Weights of a small GPT-style language model, trained from scratch on English Wikipedia: width 256, no biases in attention or MLP.
Each number is 128 + 24 x the weight over its row's rms, rounded and kept within 0 to 255. Layers, rows and columns count from 0. Numbers have three digits each. The size before them is the row's rms in percent of the matrix's.

# layer 11 attention output (transposed), 512x256, rms 0.0612, rows 46-127, columns 192-255
086:092118130098138126131106089128111131114126114150137096164152146180115124141119138126171122109137164096124124157139176112125086154156150134105089106113153152115115146123102122155111109119128129
085:094130100101131105118163108156095142118127138106149142122113126139166107116156185149134150104105077131131129113145128143129087106156119136146095111151124150167127178145130153093164120095158082
078:137137170166162134145144155084144134093144162103109109110129154139041160098109108081116125143111162147133149155140171108135105136097105151131108159115112132119092125132122139099111176142102118
085:138113156144156101136106160120124124095192128094123140130133162112108096092137140100131125130136104106112141171131065144146164095126151177104127157101124143164130146125117129111137156139109118
086:135127100133129089125178126135093125084129132188152151111105163106115097081152122124116095180125082173135104143106110130113123116141109120115132140144132148071129135144121182110152136115125095
078:097163116173137110090113112144154117166138141099132180109164139108136102168090082142140131116109117138117113154161119104147130129154102107160134164107167134153165120114153107114108125158126152
083:111108162132125119151163083161160149095127129068126098139126118146096150138148169111102094098114112185100178089135134114153136128143119118112140138102110128110143118150110167128145100057121100
074:082112129084131133124091141134137131159154126121141170097160148140162113125117102130159159111115158104159140156145132131135104130166114112083170097148133144136125139097111100151121132144140160
081:076106150146139141101131134075147130111118178102120104090161141140115143178114123102134140108143111129122129145117122151123113110104113104122135125061128125161140149123149140143163123082109132
073:129152146116138150110134115176157145102097133133131110093132183142113183130136144149129130114132130119118109077121127125114100153122132110155142124139125118142076112083119116102120138142116116
086:188146154094126163147100124149168127117122090143132173069091138117154138116162070133105139098143148091144122085165122168131148164145137141152166131129139163117125093131077118116119132175143138
078:124051132163118157120114148109111124111115138143133141099156058091141123166128135118128125103138132103116141196135137103139098122122101126109107107073152129124133178123127108118176110095102159
085:152121127119140160141106154105115115188111136153153155138130109115152153124125118147120124090124187123137121175185141132148133121141147130085146143138123193113136108151068109145118149147151111
080:074146137152116126137121102166139167075152142107115102165126155153129100144102151101147141102103139163125149147085172098142131100137117115106127104117119089137082138118167134111088136104125161
074:188109130120113116129170137153163134123147112087151105125126161165104158113132135117124138114163103096142161107091074139129132127113108121144125111149122081160119118150114098115197102156120122
087:172096109123124133102121115139144120214117140170137098129129096135141167141146112118153134130156082103131134216128109125142130131161089141138138092135148111125142125097121118140155118124100153
084:117115112086099128119055148150121141155116107145125183115127101080182116151139133154143147097139173135127120167173168144131126147184136144142154104136106173161125123132133106144140102088162178
081:136126108132118147107126108133174097161124161142129101127128105128176131136175089138164164098165099070116100081112116124110136106147131109172141123114164106106144137141138144112123103152146164
076:120133121155126114109118127136103124130135130156138122143131072135119100130090132124114140104112137160110106173086152137150128124130145099149103070130121112082113136171135136134096131124127139
078:113093097110106105140149154154100135100129124122155158099103136125144112113175111138105149128146102140114124095126111119093132137109124168133123140097142140135145155114129143134196074132151143
090:104141126128100120112103113127159166110157134084118070137123161172113158111087134129172125151140121163135118118100157099149100103129127118176099116164122089126073148142146110110094161125109162
091:077082125131139135086120091138138094134079130123157128130172066120162126213114130148175144087117119122134151142160134127171137130155119124135115100095133150141193165135144163131141116085153103
086:112155161148128110117139060119153125143158159150144123111109164153119149133144133127144152126141144108151134189110164167128064149137079150164122096109125112086120160113147162110115115122109117
084:124126121140127129143163089127095132132133126113149132151076135153090121132146158140113111135112106155147184106134097117161140116135119126116126135100103119127155095160086180126153107125123099
084:117154160137153140161148081101135142108173113111133085142146141148085120128135133094128114148121134102133146206105069123122091136115120151113099144107127139133130151161125157103122133162105117
085:114104161160161101122168140101100124125131151114109129127134134143072118143104139081131093192136100183089122108141141076158101126119120119112101151124147081146145146073143145080131139105114122
094:115126116090132151142125172118129141062110130108112134099148125098135097152143085108143119118135152105112108053103141117070115116107158112152129155136141143173099140158137120125138137132131149
088:135164141143105101142122114102119181178132114101121120164097127188093128133099148124118141118091187169157161145124152105149128121145118085120171143161091114130126116130111100149090119142147104
095:090148096115125120123123090171151127104151145101144088137160166160143119125147170117115137050122122158109135088103148131149141123131091124126155144101126139128122129108144133153117116091114130
081:112118131133157090096110139144114077139135108123135107130130105155143139121126094091143138135103107128118116123128122100134131124140146127109149082197177109120103144086131106112103141153139122
086:153121159096161156146071160128101149141149088137083145145111093081181098113160145152174121129144154116091109154182152126104159115157179170138116132146094178141135132118094102146106111107167166
085:103126129074132153143132083155157102079123105157119114123138132112191143101196145119121114119117101077120114150119146143094131134135131158104108159120153170105095138124134172121110135125154140
092:071116107152103118109144136109128096097098116121137129113123153126103128161081111111133111155107098183134125078109140135128146105127109119164098127157139115130115159115170136135105155122101102
077:161138136157117145132151089141145173150122182120127121132104124125098175136136143158122108112149083137139171180112136155151121120122093109125130129094115113131130085155113169112143150108112118
072:139141085111094115115116127130114116139151132119112131089086145137187147098162135157124110147108146106147088069138115159128152098134140131120158111174107155109078110124120098132104144141139141
089:127124150125144086158111101137146102168178117113108117140136137163138108108137147096146118129098132152117138145127149125177124093187134131119131145177131143117117130123093101139046137087109142
085:104089150162133125131124127098090147160105151113130162125107111159085136164089139127124124147119141130150169196155124104188102123126135119100129114087120118151154113108115153109144122136100132
088:148135158143132148153124113078183127105156115064120111107083150120129148094132100147130135107114140119142164091178139145153129109170130163172107139126102141160141134173093128132107140143128089
083:119124161151133131142141121117136169118139152138101097126163129149057156141113162118149095145120101130130168172123104125131073131121083141098107149111121119147137115118100151116162163104079135
078:127129154105131125136130127115177148144164139128095074134186154146111150137135160141115110114161123112137131129115114161088109147119150151086104174109134110200154144148123118160178109111105119
073:114117118122117146149141081138170117117061121121142112125174090114137141194136128133138094111102117113114108093134142101132121147114114120143116160087172146139167134124157119139094128104132109
083:102149106152089097113120101155148138089120088165136081126166171155088128132130112105102125121098114168137125148064121173094153115111104160127110145142155098144084095151153148139137152115123100
084:143101123113127135123105117104146128106101098150177120142125127136104148152093095136142149143129158125129110106126125086126135138114151147144074062137149118132104129129126119156132115218144126
081:138112087147097137122147114190134114156134143133140114127147152117123137106162160128085125110160100117147176127110080182141133142130102162114144111092149131144172080133155154137191127134137147
081:148105107098121133134114123123156098085115122141138148096165172152138141140135098117137134089138142076141118132143134159132084138155107083120156167138156133105140152151089143146137145140128112
078:154122111104111136109124136154110131119128110118138163122096113097152128103157115167135148115143145068173125079164107137094167116174171134119145138158094192114134103136085147145148123127140097
086:084157148109127130100132115130102126134180142098102152139075148114154104067142169176123133150149125063157098121133122148111128138130143092112137134104103101143100137107151154118123103117127163
080:100152111110141139144118111141131115157128100162134137146147115101125101096149143128118154128152149136100124090138127083080139110184139105117132155150156176080122131116093134127082145171156132
084:159145094119121119124113172143117123117148145115120148137097137093137119094160128158111126123162096098136114101146111140113152094105162118142137149160123133115118102160116132129153134148170108
090:141146100142101118144126114160137105111100100138145159124087160130142150102157125127088130122122108178140162084098114166145159131108111130129156157110141127092163116096162157142125127146123141
071:123121147151125077142174112152131147112131144122143152130149140148093117155157137102099081109120079165135170109137119144112147144133061140105161177120148118160174116089116127112152151093096073
081:105160101136107101122136089153133095129136121122140123137067179162170148102153133124092126124104088131146107105079107158112162122100115119151157140146156114105106097124149124117085126156109115
079:101111155138131105149118124103161121098148099139093117115132142114136142116111117145162096143083098136125131188144138166141131130138123154131125135167099163122136128136115116137103151118098107
085:126118135145107116147202132132131146092110144114132118156116104101076126086113133108097103160154109163137172145090123114144116150103123076133111132089114088130138122167164135096138140127096127
089:131128132080098126136123106188153126130110091103118136112141138123174135122124162150130140115120147111152134098136136113097176161121123104113165138124107118141158133105176112159129109115166151
084:126157112143124153137142149116098171107135152070101163140079168160115085159134143097147138122108156159132120111115161118127101111120120118136137143143101120130087155110140136111085139099134143
089:162116124159125118111162099135121101174116121170126133148101090123143136123117129125122130140161111131132149188106121147147133123140129100144124092123137116097175141106127133109126119138121138
082:125115134121151162126112110141145166150133109161155138126141093113123093149146119124145173120138153143158149161149128085144071130155121118155116069107128128130148138132118143116164106139158128
092:136115145132188118135131118122089082127139094149155133146174101111127093115116118090135140118101120135124127133123098119162158123112155139115099169133121144093132127146119138158102153115109129
086:129128135171104119103141165096111151132122172111126136093115120159097136165095140111079106132134091150137147172143107139157082101111099130137131105114109083164142127125122142080187131116120140
093:127144148126103127161142101154131172095140121098114126160139138157107113142138134123087139080151174121137160108105125119122117136114153119100159111099132093130095088140120099124117102121142117
087:128131135115144110131121156097122119118149137136133139127179135135130107128083124115093113102127189121134104185132153138137111101143135094090179121153127152130080123153088114122117148120128122
084:164117135153113114143132174107116190158113140145094107147106138126138170116137144125108144142146091155131172139113122154139112124139136158106149136133120096173142111108128109093181128125163146
086:110106092098116147151119131127118094156115108135119134098133113134189117112140097103147126117111156102148101178141154150150122111152112099103181149165138154135107145100114090114081135124130188
078:130117171159155124131145147131142170134166089140114127133185095100086103083095105130158174150117167111120153131105149098126124154162171130141112101134136132156134125115092088134105149124140111
091:146162123103127146134171142130151138096158174078112103107112151143171143063171124156095151079142138086129109085105139152094105135103139114101145154142115127126100133157112111118141099106146104
086:122146125125112125116126096144133134134088146119126085147142126148153168148132165153142133088105153129109093105091210106115121146121125090125137123143133121089103153131165133161088107120171104
079:138142095132131110134101154077061105139124099165108123137102159161145129077128156132105096193103134189121103131138125155153153092125117137125136162185085162090102081112104138138124159141159124
084:147139138128116126136124118110110164141144131121132189158038170133130117121140106126137118182157153138172114079143137130119145155129150136176135096127105114121109128105155136123095115144115127
087:086126135120132177135111148122121117129128176125101115091137085113162119149140091106141121109151138105088117105154146122128085134105129102122123171043180134153146141130134108107135129137099214
080:088087154150126144102116134093138107082124141129127106147153078144142144177068136107124112087153106108111110133134138139160153106100142105107093120070144101157133137131124127135131103113122141
076:144161122101123165142106094164169114138117122123138143108148122075139111163125094126130171076122150065140086154155093115124131127145157102169131098139140141111121144130134116141095134158153148
089:134137087097110148142141120174135151146122169116100115141134087135162129150186159136151125063149117099110128106134142125093127096150129112131144138108132114152137145142125115105121123061125132
081:161088146127135119112114186134110107087171140108139167131111152100142105128095130130095111134131117084136126116134090131110188143089157168081115110117092128122106125148118144166193111123101128
085:104141142113139115142171105152133143110113120112119077169142137146081149085132182140086111148098138162122176079111139104128173168113150120086136174131111123145120095109136144148119098124131102
077:123127107122116148118108135144139136149150123121140132133142106121094123131085112171146158121107178093131110186120125120133113141111126122161113069155130126132091117161115126159115134158122124
082:130124134150125120148107158081128190165129159117109129144139121127113112155089100147146145113114144145129140221141170109173055120141131169142128137104130133183153133139103127138127079105114120
084:128121101110112102145123089187166086104136059153143112175132161155114140080130177121104126145126114155120157087125135151139169139128149172113066115141124126107108088129148136150110130141124123
077:158129116122136144140144132159135127156083117133133136147143083082116114148187126152132146116136139135118151051125105125116132148094125141176122155115134130186151109122129130129146103147155104
073:096086123143130155107145122139158116097121160127152070171188117141121154143126150108152127097126153085093147116135156093139068145124151151107110091107174130136099188126135142095160124109105123
088:155111097132111153118168139131096169137082142160161157138146120158134149131150145154095144085138161120153158149081144160125077129123067105100144124074150114166129087125104169105175118105140111
086:158096108116132152140115140137155107146143109153144120103160089101150121118136102088126140116145167099152125124137097101144154095154154120121145124137150186084109107156089111135126148159136139
# layer 11 attention value, 512x256, rms 0.0659, rows 47-127, columns 192-255
087:167114115144143143122139152102119107148151172153158090164142152171070119155133114120138131134149168105176118123154121113110165107092105148126150160104118132096115105123150112180091146149143162
078:148135133150090097117100108104147133189105106113128155137099097157208105152119125188138191112109110130108123126063143152112153149169173098139108124080151120122119126106121156148186106112148138
083:157142113124119175108139115086147127127096117149113142186102103109141143134106137137137154131156142113151166120102208089116099142115104115133182130105113141126098148075145172118127109095119152
086:113122132120126150152121101099122153149095134069096129109129089163141122149135140134125130102116125130156141121134132150164115131095168151134098130160133100126107131161138089109095127152122152
080:123097121096148169137130156124164091128139099177148085143083123129103137100157161113155135099170118148134104131126109153134108098117130129133100105136089140161128138122111123129067136127131114
077:125169093137104115137113148106091095134093140129109188126149145109175127107093095125126157166124140051169094108095167142100121169116146138137133104145127124146106121144155103136129167163107158
074:137111130167149170086118139130131134113139143151105118157114143128099153139111102130136103120148119173117135130139095130157151096120175128121088184103139112132151165138140144103124156142127114
080:172129145136095089130111144168110097142143091141129154154087134128119082119124140118131125158113152121132134128107148179104125146186127150128115146171143112124121146107149138099130145144157097
077:161117169129120126166154126086165145172158144130129106169120086139123089155126115108179132108143129156104130119142131096149143136106136130134092117128151108128161112139132147153156080128142113
084:073092140127130127130139125082149128133141163135125089176143089150109105139159153125163085155124113130110126126141118068144130106152131139139137107132142141132139163118131142171136122113083145
079:154182095136104097098135072144155120136135102107150145109126146124153134095108152137124131154120140129160142123133160159106156126117141096133145165110100126120137084152138120095108130102133077
080:121130118136143140114115106116157132126137142122123072131145107127095158106129133103094131139119126157116087138124128125084156079144148093148107134089142119118155144116134114170150146117096139
076:155143165126112093126115166098096104179118099157146135091138120092167143124110107144144158125119096100126128115128112126143124217146180060148092145115142112114107095154105108112170102153137125
075:141131118124128097143115124117118137105145146186112138117135148129114101132144140145126121164089112115122107129138198147103119150125111159121180112106171120101091098121130163107082157107152130
085:088107119125127118133157115143107141070095081108119192119150164116088143115099148189101061100140176158107148132117145087130117137118115142125129150124082153111159081150133132109089104117138086
088:128108132125131167115159121171160103131132125114133103146148128147087123109129138121147103126124144118163123146136048134149142069086118138132135186133113142127172173138142125140131153165108095
080:102106117115126103167159128102105095071146104143117154146148157148066107111114135114074041115103147124119144127156139131149118157142093127118143100151087102145129082117136097127099127082131102
076:130108089122133136144155101143111151118094094106141163105112171124121147109142113126107116119157159134159163133139109151115104125138133130122126161123137110129149141165125102125159115124125130
080:143144115133128151116110071132149130141116146108110131184123124173131104145095134129135088115092106084170133120173127112144158101161084152128118169148121152125118145113160126108113138102098098
087:150122139126160101131167127124064128179081144161117149147115122173111139131151143128110154088138149095101165131137133130125170175098158120121148128094096103060183124143113120117163116120155096
088:120107069143126149151136141125102114122154111156141155118119174104124131080109156113091085144173177125159121135120121144131117111111139125122110156156104081145098118133151092154075158123105125
084:158076120131105134135146189143086112137132117115108163171103147125104112148134127161151122106099113153156114125142102125156171164157166120107127158145165114163136094123138117135122091118139131
077:114094129114120146161078152095096135157131123133135099135152149145158160106129132113098123100135113093110106126147161159098137117146100083124139119174171127163090150114186094154099149129105174
080:181129139138144125104121182126117146151113111137112162160094141107142122098111119171115160091151056137101126139128214143121103130146133121121168131149186137112100131122107116115125125108102139
081:182165124120123141127116140117160154095116129077107145162136128173185126102120128159147180118122133135193136118084130160154117174110137159125116141111114117120058120184132132116095114127154134
091:103154136158136118128127095138159113163153138134146097113146137159124120136104161098119113176114108120119093134136084164153114140169146159123153102124106124101155139111109146132159127173156117
086:108120125105163142131086146148107124125147123164111085090158127084124154095131113123138146114139086128072088130151111125088156160177138128146101102097168133116144118144132109142173165143094182
093:144141157148128136134120164086082126148132112162056125130083111108113125140113126125163103137137106098136149124142104154108131149144153123132119116141134154160117096144158105143168082135118112
082:109123134122139180125165113092137172090102154132107150145155147121109140130133124162114097124114146141139126133122120123144117144117132120112082188099076153106145130166116098095152111114104159
084:123117126149106180075157116140145108115110137085135117149152107104084174091091095138106154131118147101194138132116087071127120106132094087138166163088161126131120139134111130110139144127069091
086:109135156163122131123139150110146137154150165082119136115160065134107105138083133101133155161165133136146175118129144107175135123110180096135149090130112128139113135139126100123125105106114092
088:133128140131117101160119109154116149152147153143159123069143113177164105151149167119152144138100144117135131127110138147112127155091152085124111118118123089127129117139109102095151123137189120
075:107118107100109070129124160101122093123112107135160127136130162108173126152157099147081130120135179130101131121146128090134128170147136156129135107163133088124136094082139105172115112133115137
069:115124161084132152129105120132128135117090134131126125152123113141089128153099087094109113107162118119147171121115149068139125117089166115117117134121096121132200134120121156113177093097126139
086:109114084136142183113152155110102135064105147125129137125149082126116186116139088153121126112171134107171157120109132091143129174076143104152142119088104105131122137157146119099147091095120167
081:153125115106144119094082142146152108158133076155170114170113164092144176087129109116145129111165105156107125139117164145111155123151093128132100153142139143149096159131151115120108188097122133
088:125096111112106117113137158145102121152123129174144140154147146175105119142109150111133127138131150104123134134112163075071163131147109072130169141105132124084104131089141112149139146089128165
078:170157124138124141095120147127089119170103104077134146116108111109209136084136083161132167102153120136120112136093188152122142134108162147107152139124145092102144142116137144100091125142134094
077:163178110151130123119137161128112149106140124147120130151099132093125096118121141099163170136111140127116131135133120149111128111134107176144197112153150103114104139083150159108118135153168112
072:105168135118134125121121131162144125112177139106101132111124120132141112106102130130134150188169139123102099123088153147145101142105123134120152076117069132174105133120122134124136115160154133
086:145126143101127140149156129128126159157126149116110138109094147122142108142165173145147132122151109110121105120127088164157110163152127115117164146144144140138184173133112117132146090164138131
085:126132135106144092132146112147130158145143088157092111104131132154116110105140140169106112140141134134077117137121120133100122083114101135123170178103112131124149125094109135145151181094139091
076:109146143121114119144093142118139126105176153135138165113090130105157091155147150133173104115109115146128104137149152151130140102125111122128177140174134147146094171102122132123097106125112125
081:112119136163130129137150122120128143166187147128128086111114104174108136112140169109128105128123109159131095118124121163143157137149167150143116108139171125173124137096169146142100105129144142
077:076115104129139161150111137080133119159126153147142081111136136123095114130149117087109061119091115143122144137137132102124137085103093126130123099143127141121160144097140135126072176139085176
087:196092141122128131116116150116120137125106127143163131156123132150108152135160096056168156090137094165154197117138130101172124119128108125146111119185142164111111130110130132096103143106140125
078:141117133176157162110135153106138112128178150106127093124148104159124165107123091100141121096107097156138084131148146177131150132121142088137095122085137116170166134150122110146148152125099132
083:092128148128133156145149089089124120149123149163164089133130152140142107146122117069109143130080160126100143124152120123142150157152081138143132085118128154140109117089138127175107125124095142
088:083131124088102097137099125134153133149147149130126136123134091113154081165114150132172106163118103102134136124149158098159162138134131120109118115164124151134111126161147108117155133107124120
069:144144106106126195150130130105171133119136133141095108091120111100175136126117107154143136132115114108132070118123106189162128129152164145150126130116129136155095115160171121147073084173134161
078:112105159089108123172126145121109137128134150167132137126149116115066132169106119110134104128129121124088133117153168104142111165166145073142094105155140160152140102139124100162187101130138144
082:117162110131122135093164133142116130136115131110147147074121099077159116173117114125122138161136147117125142128086125097156122128070174100117131117113148091140127096092130119072147101135130127
090:150138137106134101145063118141123130140135096123135175074139146157192130135120147152113162158127114118124122125116183172120111147145137159133112116162120138072057100133120147124110141146166154
087:088171126149149142097098154122153101112130168164117132140105098063104114134116147099163151164112095123108124120135135122157122106118143154131097121132118162108111117126099173102132173159112113
082:145155148135136095129084132118094117161121144148157042142125076135114143119138100152135151107183139106131138134136074112131163145166133121132142105108154130117123132177128134143175122139143140
089:119136098094141113109108149179120127109122088107161198100139134112109148133116129169117110124153124130125123135138161097111111148129107136149113115140123135104091078155125111117090145120105106
081:160098096138147119111155143142126100118171141124153130148122152147111140128121155141121100157142155127112117137165128191100155125142103128113142187080163138141101173133135066148099164144149120
089:107120073143137146102090142107156162109081150117101159177100124125126164099116152158092128145189128114136149133103152124100072119150127135126104077120113141156128141152129128114130147113116156
081:178157120135139106112130078173138117143108091142150116140113136150148132133144099128172123125146146117133123118108162142105148141154091113119116168137171127105117139133158116128083101137108086
092:118145144117153145114114131128128115144133108143114115116102136085157151111127117114148131171116103109071109120176112143160132174178123129124122110114129159155111149119124155182164146148120154
085:109149123172147158097154116134127118142138133102088118121092097150129168107154132081146159122141101182122112116120095158124132145121153130130051130124154122132155145135145143131141101152119148
080:143175116126132145112114115182145100116117121124112142130139124095129076166106114190145108128108168115114149138128104122107162162103098146131139106113168125104139156131133163128108133150086093
084:115138167145155147089116081140141134101120169101114132129150112153105166127104157140111112136168117159142162121103116069179142129104150120136086094106107113122141121178152140100154110096116116
078:100134078133133152093128114110135128121117145118137148098087140082154151159125134167142116134117121161112113134136107125137118114115112136122109130095097121118134151129104160090136146144126170
089:156130164137139123144112133087108140157118145150128103145114153144082095197106118098124127141109131131133139117158124120121144132173133134141164081127138153125127132107141137160146130148119152
082:113162100115160084137109140123119136133169135125118137131123110087085127110102088089120148176149127116140108116139095135118132153136187153125069117119110141136160066129094103142199158141126112
077:124109142129130110125129125165150164123095167091113115130131104159133124176147102149129130118128132107138172118112123132128114170105137111129084099119194110140149160144139120138154091123096136
083:143086157093113122111118168147142129110096103150133124160144136101091125136121125142149118098088119133102144136146100047161127130139133114113138151138150151101099126142107121128152151125147132
086:173116156143140127141085116141141079131096097125118141168134140179121146118095121130113112140146107143148128139118104137132139127175130152148129114160100104148135138114119136141115117141166089
079:172157137124112093143117084121124117154132073130115140104128144127135118082126122125093145184126145124120154115080154124122092166107119145123135112132121103163102126103134124097117128106127064
077:080097144130130130111161156103112121101158113157164096135106140128122136095149148100134103140138139155114094125141153088120115110133065147127169136112073150155152128115116150171118116122109118
090:123141141126140143107150114111117111118144091145131119123141154096099140115083126086098136141162150114144123133143103101153157148158098128134163127123085147115105101138135117172131113127120115
081:112157117127092128138124073096142169158060088191139103136122113105140141107160132115121149131085104127121151128120169101148099077106113124137141161141127139121120126082115133087083116135134105
085:120156127123113119147082151113109125142146119111126169108126127087192118123102110109143176134144090115101084124112139139101123119136112130150111065162141166140097136144121141127184168138124173
080:122097155103121118136182128122069143121147118141165105097120192130138151139179125103116103111119131177094102143170102148148119107133118119120169159105124103134163138106099113147145121129164139
083:143134119126111145125160108164107082147124070121166114125118129147117155129136135148133092103148166145085117147150067133095174079142068139129178125115123125138126161112156102134159155136153138
083:105190129125129106126108150107110171124138156128127139105112109073157114144136121154167148147088125088129119127099147079125123137065149095129171156127127144106117116122109138137149161090136136
079:105115121107134155153115113149156103076169126135150102139141169116152129149098171112131098184108132122104085145141133122113127107160070147138157141132104115145118126155137124155103155137111141
074:183195149127125116107128102129109158175133102138094153101123112117128118107131155138109125151160130153135140151110150112106164109065132125130146144081052124104122095147123106141131121116177095
089:125142127110115091161101101135159122169208108114142114122099148150107120157139131144148081123173106154107110133173103159137169130164112168120141141145147129124149181116148106166110144147141130
082:056146114162144106120131111070129115088134175128119119121146141158138151107132162120084107155072080128115126129133213143093120155106154120132119128113087108154138145146131122126111120097105141
# layer 11 attention query, 512x256, rms 0.0908, rows 128-153, columns 192-255
082:114117096120141101119140091123138116146089126110104076131137136163133144101088161080147102130154135136168113138145126137153177142122156133137172127126139172085113119101167160133109107162142140
084:131125143154144137133092132115112132175119150144127112125112110163120086143153097126179099143109135092102107109121122143126123099139114120138103127166131173156107112162122146130153115120163147
083:132144119107128095132094119141123116158121138086128131118163138100094146096083151166100144097155041168133132132118097116107136181129104146125153113089119141091095145091155174123084139095107111
080:133112121102109143108130086159111091091198127113128111146084133160120138107103141073113137153145104112107164114138167131135116159118172144135128134109154123092150119107104140076141131074148109
074:071131134118119149136083138184145157165150133108110111118148088164186103128142108135098140154123117127116092118106124128090121122123116160129094093142142116165141103122150108142148131100109108
082:120090133106168104108137137152166100112149103106093165148131107118130091160153100132161138138097087074129110126137114101158097141129102087135120114109089111158085094136087116115127120103158170
073:134074129121151129113136125153147099120105103145139158110141122136135113127146109187163113090096146080088138112134146132134092128104093156107063134161124133127108143159136137130108118111127119
083:123104126130137117130150096171092144137163129151109145146113080138085143146140144098194146137135143173109134119123196125117120088159181130134157136103156158116128138106122124102136118095140132
082:152174106111105107164112090128108147169147155148116147089127130101147130171154160124095104102140123149097136137125105115130086086145100119129145152122125130135126124138124119100126123078147119
074:104142127140157149085097118102132141137151138105127125145104130126191127110159121131152116095136105131060074126145160134129167099168133107159150129124172125129174164132130117125128131128134141
084:152170107126101116150116127142100100082092154136149164101155115125155121147152124131125122086120148097123142129150166131132117164073084119131094129130110151147153122158160114154136125111102114
079:096166161144150161151120083137119156172156113093117086129117122111140139135146147143113124118144156094101079117152118158159106132095136147136134117096113115120120124157075111150103132164122112
077:135135169140147166129134127084126096167174130123111097117067157110118147114151095138131124121124127082134149115123053112148155144084119168133106157138106117159179137131121138107098100159136107
077:154105139146151127113138150096115084138158111156174119131098135145184144129153159093111119123146115081116112132139097125147122144144112108126092093127149173111106128159175136120099125122144195
086:085099125148147130160114096151119093145153088133138119137152111126109146093130112126163132161100120168140103147157074122128158139117124146132142149126147157126145091103117126155125135139137087
072:153117101104144105153112143115127166101142112108120160127151157115100107124136144157111126153133157090151149150173077152119120147109048071137143127112098091111093137147125124134141141133131121
078:131107147105133093106128153103119094103057134129132090139173124124156174130136148141121143080107098114160134145129120113164134180133102129115104114089152136084118126137179156141087110107121167
075:102131142117105111152136136105165136091106129122122120124150127120115106125105105172168133140054137125133151118112114160098140135114149149147102144124133136204133134116136145146171114086084113
084:125066092089121152140143089121133154129164123165092130135153105147110145117158104134160139148113124065125113117159135157162154156069157134120122107106140098079114120089111096156089138137104113
075:171117126118131131106114162187138100174127138142142143130162111157090126079147137109127121158122183109118163134127089106142126144123109115132114172130139170131110100133139126149160133159150089
071:078087141176152108119115126155123128151106120133142141140133158115126142093119131129138107132125138087168150142147114151108139121122057124122137140139143164140144114116155136123172119130164114
076:154104116131124124127170144112088093063171147151138134130145160128104150136126132070152141125154154119145118136126128142150146157109136112132131122125128137135133099126175166123105118158145136
073:089118135101131103102093150097127149109139129166164122115161156160141119113121088176127142143144134121149119137090133113074125094159087137115094128143132114167096179149177111134093122119090122
078:141164110107133114144092109127158119142111134095123141102096144141129108183110097127154142115123129150142101113079141097104099106153147136142120143126080121195071182109124149110142115097156194
068:140112131128113120113109102115127144127135161140135160121112147150113142135161164147098101088112132181117144142127127085173095087131133158122129092182145121124173127105105124144167146096154110
071:104129117131105136159158106138085124119188113132122122139107117150119128164117118083147119178140111164149131139171120141150080095106160064141145096147125125100132095121082077139149115117135115
# layer 11 attention key, 512x256, rms 0.0842, rows 128-152, columns 192-255
084:099128112104188137116093119150121123124105140132179131156140142126102164073120125145148143106140104161112141153130150115139155120114113133153097122120136143082113144135144101179100129140140134
090:143169105126112160121139133086145108154116127162130119148111115127165102145138117111153084160129107105178127107129166111093117124126115094128148132123108161155105094148141157150141159098137160
086:105112146093110124120136109091154158095125158095108126137167118116099151124090131123119133103157110131103173164149105125109130118126134167061131104121144133084124138118118177117103139107125112
083:101088106100149115128106117121137111064158122141138142139101118101124146133106138124113126121152094105115134170173124106128130141125147131205106101122173123095132138142132135116138092052144132
078:141111111147116145173130136119142171133131139115091106159155113174153076134157130110101103141115139136117163123124129113146075128119133184195122096154132111158143125143180142144138126108157144
087:145096118128092091151128168111126102152166154138124127103136116118126130194153110142170080121123135129153108108149140135175132111096124100096132108132146119139082127160105130089113118055151135
076:141106125141147151129159161117138116137125134133108124133130127124192125135168113135137097145132165121133133070140117125107100125135127132124092105138116121145109088153120163123110152135135126
085:109125091096120152134117080133140121122143141138096207133089091151071116147126142108174127112123148134155153147129124085120120113111154159194133131130164132120149135081155116117129114144148172
086:120146098114062147109149125103120154137122125122095147092127124150147140158145126146103101164150125121159171136138116125115092098116149109047135136119124121144132119149112146133156159101133147
082:137119150123189126153110137138130098124107108133112132134138130135157114087108139116154104133111116127126122138126166137135124104125118151220132110108102110131156125103129130150142118096114141
088:114126102154165181160132146144104088113117098081121127136116166123128086121136148108102108138129179128098129107191122143101130117122095147108126133103106144160154137146197101180190137136161111
085:122129142126158143136136100131148158137148125123133152121135139120142123143114117149098164134157149109139111129117119156111123099128130167230117108129113137164107140128117107137147128140109109
083:140103132127138152132130157101136120120131136132113134105132140131165151089122109129125144095125107118169113125125138135102169127144135142211137174105129115163104151122142126144134092145124117
079:185112134147143092116120171094117086118169085121145077175102140098146118098134146114160137109148150097188126097158146122153111173117115116180130111124104121156106110112119132159101150125136173
088:089116141128176154136117087148122108140124135147101150145138067122084111100120149149142137146157159135150161153141081121116131099102104180176131138116126128119162105067136110114112118165133126
077:121122133133112111142146141126080184169092145114139102130155137129123140144145150151102120137148159125108137115130117142155125122127143096073133139108119174082112110152116155110123129121132135
085:136119130144103118104134180123133095116151141106145085153133156114151132093145117150144128112128123136128117145113121133158157133127128094019115117115151124116119131130110149145126128134123127
083:142112133134157151155133143139153136088113150117112134155128152138135091087136152131159133122118108125104144138136121111098120126140145171225135145130140099128142159092132099138132111130116129
085:176064116090168164169121121155155148141136141154134166144123107113161120129151124140126147149138123123152107135151096137133114144110117129196118119099125110106094116099121110137105112102122140
082:081150105136096134130144132136109108149131106189154111145139132120124138101141109099134120122127161134136115188093123104133159118139092115065152155118145171123123119125154110134125139174140143
076:078139139118119166140123129118125117121098108160157110124149110131122151122162134126117112157134139144148111176106113097133161124124132137069101107129148146093133118165127107136106150152149118
085:119099129117149144129093144167106084126105121112135156122118132117051128116103167133150150113105162158119144145158113124106158141131120147202123136094110135124126141137181106137120105138118141
077:181144174124176114132136160125136126131120153119111091162154127162158128125130150128155137127060143151141163107115101107136096144143158149146122138127111122149121113142161133104099138144111119
081:156166120130101137118146121121143107168159144111136142031122116163100138191144109110131087111123095153141119137104170137117144106122154109129102107142143106127121203179137091087139152142126153
072:089083133159116122121099130107137122149137111132121139143106149153140140137145109168094116138112104131086125144143122146159139115133145122065105121130187145100101161134106118123089127123133121